config.toml
norm_eps = 1e-06
rope_theta = 1000000.0
qk_norm = false
attn_scale = 0.125
beta1 = 0.95
schedule = "wsd"
decay_shape = "sqrt"
dataset = "wikipedia_en"
Each number is 50 + 12 x the weight over its row's rms, rounded and kept within 0 to 99. Layers, rows and columns count from 0. The size before them is the row's rms in percent of the matrix's.

# down: layer 4 MLP down (transposed), 1216x512, rms 0.124, rows 1203-1215, columns 448-511
# gate: layer 4 MLP gate, 1216x512, rms 0.0669, rows 1204-1215, columns 448-511
# up: layer 4 MLP up, 1216x512, rms 0.0665, rows 1204-1215, columns 448-511
down1203 102:53 52 54 39 45 69 55 55 64 76 60 38 61 50 58 58 40 81 51 54 58 40 46 49 38 65 39 52 47 52 54 65 53 57 52 63 47 32 49 60 49 47 50 34 42 62 67 43 51 54 49 40 39 54 47 32 64 38 54 59 61 57 96 57
gate1204 100:48 74 55 65 56 44 27 65 43 55 46 50 68 63 50 38 47 41 48 58 78 41 51 68 66 64 41 40 40 54 53 30 55 40 44 47 55 73 48 37 53 71 59 52 49 31 59 68 56 63 51 33 36 50 35 51 51 69 47 48 50 34 53 32
up1204 104:51 51 44 56 46 54 53 60 48 52 47 55 37 47 52 47 47 68 58 59 63 43 16 45 56 46 44 37 38 44 55 46 54 35 45 39 57 36 44 38 43 56 63 48 64 44 51 42 60 48 54 42 49 70 41 51 41 33 60 48 66 38 42 32
down1204 103:44 45 55 48 53 43 39 30 46 44 54 49 41 54 71 51 31 46 39 30 50 30 52 58 59 33 52 49 56 52 37 61 29 77 78 59 55 49 55 51 62 73 24 55 47 60 50 46 51 48 43 41 48 61 37 42 52 61 53 43 47 42 29 54
gate1205 097:35 54 23 39 61 42 66 66 50 34 59 47 52 39 52 11 46 56 46 50 60 58 47 76 35 50 49 58 55 57 45 58 60 74 64 31 64 71 47 39 49 66 76 47 65 51 47 40 45 42 63 27 50 62 47 65 48 74 51 78 52 61 49 53
up1205 098:77 40 66 52 32 51 37 49 29 50 56 16 60 23 36 43 60 53 20 61 63 43 55 51 65 53 65 57 51 46 58 41 73 19 43 58 58 48 32 55 40 31 50 42 45 52 49 65 69 46 58 48 34 56 55 71 47 46 56 52 37 56 37 66
down1205 099:65 52 69 62 43 49 53 58 56 40 40 28 50 56 32 59 71 54 68 41 58 46 45 46 61 37 63 62 50 51 54 57 51 33 50 71 54 55 34 55 19 33 32 13 51 67 51 48 52 62 57 56 43 32 66 59 55 51 27 52 56 47 54 99
gate1206 103:47 46 68 34 43 59 55 55 56 40 55 36 62 40 60 29 32 35 47 58 22 27 55 53 59 20 62 50 40 35 37 54 52 64 62 86 36 48 56 68 58 45 56 48 47 49 49 66 40 23 66 52 45 59 46 69 64 49 37 45 57 49 61 51
up1206 109:49 81 29 60 66 48 33 56 51 29 66 35 65 52 54 65 37 42 47 68 27 55 45 50 45 49 40 53 43 45 57 38 57 61 58 55 53 35 67 39 48 41 52 32 48 39 39 53 51 58 35 43 58 61 59 48 62 42 64 65 32 65 49 24
down1206 102:68 38 47 38 66 45 45 31 39 56 42 53 70 54 76 54 69 53 28 57 39 56 35 51 48 57 33 52 49 63 61 21 66 57 43 19 55 44 69 36 26 60 65 43 49 25 44 51 60 58 52 51 50 35 56 34 43 64 63 57 47 69 43 55
gate1207 099:67 40 57 54 46 65 69 57 55 59 50 42 60 67 40 34 38 51 50 53 51 52 43 52 46 68 51 37 52 58 56 31 26 58 36 63 40 34 46 55 65 45 40 48 58 52 38 54 35 45 60 70 48 57 41 30 52 50 56 68 42 53 60 61
up1207 100:44 56 66 44 45 55 37 66 43 58 34 48 55 79 41 49 60 61 66 57 67 51 30 53 63 61 58 52 56 46 65 40 28 58 55 47 59 70 68 48 54 12 44 37 79 55 54 43 65 54 47 82 34 45 63 45 60 40 30 68 52 41 48 64
down1207 100:49 50 63 64 55 57 52 61 58 64 50 54 54 54 39 70 70 68 71 62 78 57 65 54 35 63 57 72 43 34 47 46 34 56 26 59 46 70 63 46 47 46 56 44 64 60 55 45 53 53 40 69 46 67 32 51 56 66 27 56 64 41 38 41
gate1208 093:68 37 42 61 39 64 55 43 33 46 28 54 82 43 30 59 32 54 59 43 34 53 40 57 42 66 55 54 52 42 53 38 56 57 61 44 45 49 38 67 72 43 51 57 48 46 46 38 34 70 35 48 59 40 79 51 57 41 34 39 70 33 52 56
up1208 097:64 53 70 44 25 52 66 40 37 61 45 46 49 56 51 46 64 58 44 51 54 52 49 40 42 51 64 41 45 49 67 45 32 30 62 35 51 64 51 46 41 52 30 47 36 48 33 48 61 59 50 51 33 52 42 76 53 40 63 44 39 54 42 41
down1208 098:49 48 64 39 55 49 56 61 42 62 54 39 41 58 38 48 42 66 65 63 49 55 43 42 53 35 54 41 45 54 43 60 64 43 21 57 56 37 33 30 43 46 63 47 55 30 42 42 35 34 42 54 56 67 52 25 67 48 45 62 54 54 53 59
gate1209 103:32 85 64 29 49 69 63 68 50 27 32 50 53 55 52 37 41 69 57 33 52 53 47 57 66 55 61 29 68 48 39 62 60 64 47 34 57 47 20 60 52 21 43 43 70 28 39 25 42 38 50 75 65 31 68 49 46 39 58 47 48 53 52 41
up1209 106:33 47 60 63 42 68 73 52 37 55 66 48 52 32 49 60 42 42 27 53 56 63 38 53 38 37 40 65 36 55 24 49 64 32 41 47 57 48 43 43 48 57 40 25 53 49 47 36 60 31 38 41 58 71 66 64 41 45 24 52 63 46 57 50
down1209 101:52 55 63 55 35 62 72 54 31 78 46 38 47 56 48 61 59 42 50 57 50 40 63 46 59 55 47 25 62 44 44 34 46 59 44 50 65 47 56 32 42 44 66 34 54 56 77 58 53 44 34 33 73 55 58 55 41 42 48 58 70 44 46 54
gate1210 104:55 50 36 38 46 53 81 53 23 46 31 62 29 66 56 50 53 60 34 48 62 61 55 36 43 42 58 56 56 62 37 43 63 56 67 47 54 41 59 50 48 55 63 42 49 43 57 44 47 30 39 38 49 36 34 41 58 49 58 46 67 33 47 53
up1210 102:48 58 50 48 50 61 67 45 41 35 68 54 55 53 47 50 43 59 39 55 66 55 41 64 37 38 50 44 53 71 67 37 45 55 60 43 51 47 57 52 44 56 62 25 25 68 72 61 34 65 60 39 33 57 34 39 52 39 63 53 50 53 47 70
down1210 102:43 66 43 37 47 54 65 59 36 68 49 37 26 61 57 55 50 36 48 60 40 54 64 41 50 40 44 39 42 37 58 41 46 58 47 50 47 33 55 75 52 63 52 56 57 42 58 60 53 27 66 45 53 32 43 30 58 63 49 59 64 44 52 45
gate1211 100:64 22 60 62 50 32 53 43 43 63 36 57 41 45 39 52 59 57 49 38 68 27 51 39 48 47 41 47 56 56 64 50 33 63 38 42 51 46 49 43 46 47 33 53 33 51 37 62 66 69 63 52 42 42 46 34 56 65 49 52 58 67 39 63
up1211 103:45 43 56 45 47 43 34 50 72 39 45 46 50 55 44 64 41 34 76 15 55 40 73 38 44 54 44 60 71 48 59 42 49 22 63 59 69 70 51 48 65 45 42 46 63 33 52 51 67 27 68 65 65 72 57 35 72 53 40 47 49 57 65 43
down1211 101:47 36 37 54 61 53 49 64 28 67 28 41 20 57 54 37 60 48 52 52 44 39 69 49 39 40 40 40 37 63 54 54 45 57 54 37 47 46 49 65 52 42 43 58 52 39 36 45 40 30 52 41 66 42 44 62 62 53 56 54 52 51 44 54
gate1212 095:29 53 70 47 58 51 38 43 50 57 37 55 55 59 73 71 64 29 66 70 37 51 55 41 36 55 71 57 36 26 55 41 52 67 56 74 61 50 41 40 40 43 26 64 50 57 48 52 40 80 53 37 44 36 45 72 39 52 55 44 50 44 64 46
up1212 095:37 38 51 55 54 50 30 59 48 28 43 65 59 56 43 53 60 56 37 10 42 39 42 71 62 43 57 48 42 67 66 46 49 59 73 48 56 61 57 59 44 52 65 66 37 50 41 42 48 44 45 65 54 31 37 48 64 44 56 61 48 52 56 54
down1212 094:72 47 51 67 60 45 25 37 49 58 40 57 44 52 70 71 29 50 57 46 49 24 55 46 43 56 45 52 41 44 75 55 63 58 35 53 46 47 41 29 71 47 47 44 32 38 51 51 41 59 62 35 54 35 39 59 65 38 43 35 40 41 56 55
gate1213 098:61 43 53 42 50 56 50 49 50 31 51 59 38 50 41 48 47 46 56 58 37 48 37 48 54 64 64 58 52 70 53 51 48 36 57 50 42 40 57 41 52 22 66 48 63 57 59 63 28 75 32 41 49 52 38 42 55 77 50 37 63 46 57 35
up1213 105:47 44 52 56 42 57 54 50 60 45 56 36 43 59 74 67 70 55 62 43 73 30 46 60 22 52 66 45 63 56 57 62 65 50 50 57 56 39 31 49 45 65 60 54 54 43 61 34 48 39 74 40 54 54 79 46 37 32 42 56 48 56 47 67
down1213 102:39 54 45 45 52 47 51 59 49 43 77 39 63 58 50 60 69 58 29 52 53 51 48 43 54 50 65 44 45 50 44 64 43 67 48 41 59 41 37 43 52 31 46 51 38 38 87 38 52 64 53 56 65 37 68 62 48 25 50 50 43 55 41 50
gate1214 101:52 58 51 63 58 52 63 54 63 52 65 27 29 52 40 58 49 37 63 49 55 26 42 56 36 45 72 20 40 50 48 54 51 56 39 51 62 62 68 42 63 60 67 51 64 53 50 44 36 65 31 37 41 33 49 52 68 44 48 45 59 52 24 61
up1214 096:55 62 76 37 34 67 24 47 53 41 49 63 59 33 42 46 63 58 63 57 61 61 67 24 53 39 67 45 56 68 58 46 46 45 39 43 36 46 59 68 75 59 36 54 48 43 36 41 49 40 52 70 71 48 49 46 71 44 52 58 62 47 59 59
down1214 103:52 71 40 53 49 48 59 50 50 39 54 51 59 56 37 45 49 43 59 61 73 67 64 61 47 35 66 46 52 56 49 44 37 43 51 69 32 42 41 48 56 38 27 47 46 32 50 59 31 76 40 57 66 40 57 50 78 69 62 49 35 38 72 54
gate1215 104:41 53 58 56 41 49 52 57 40 48 79 47 34 39 52 34 49 49 62 57 62 49 72 45 30 40 60 66 66 51 44 57 51 30 30 31 76 38 48 52 46 41 48 52 48 91 33 59 43 64 52 38 60 55 56 79 44 57 25 55 55 48 57 60
up1215 107:47 44 55 43 40 47 53 39 47 26 72 55 42 24 57 64 53 50 58 34 55 39 53 50 38 36 49 60 53 44 71 67 46 23 31 32 47 33 32 54 27 61 47 33 41 63 51 71 57 38 30 69 65 51 58 54 44 45 41 31 63 47 49 62
down1215 104:51 61 54 46 20 50 38 47 64 43 68 29 47 35 58 54 50 49 43 38 59 58 40 53 54 47 47 40 49 62 67 54 34 49 40 49 38 31 56 45 36 59 57 32 54 51 44 61 66 58 60 44 59 54 46 33 49 24 45 48 56 52 55 68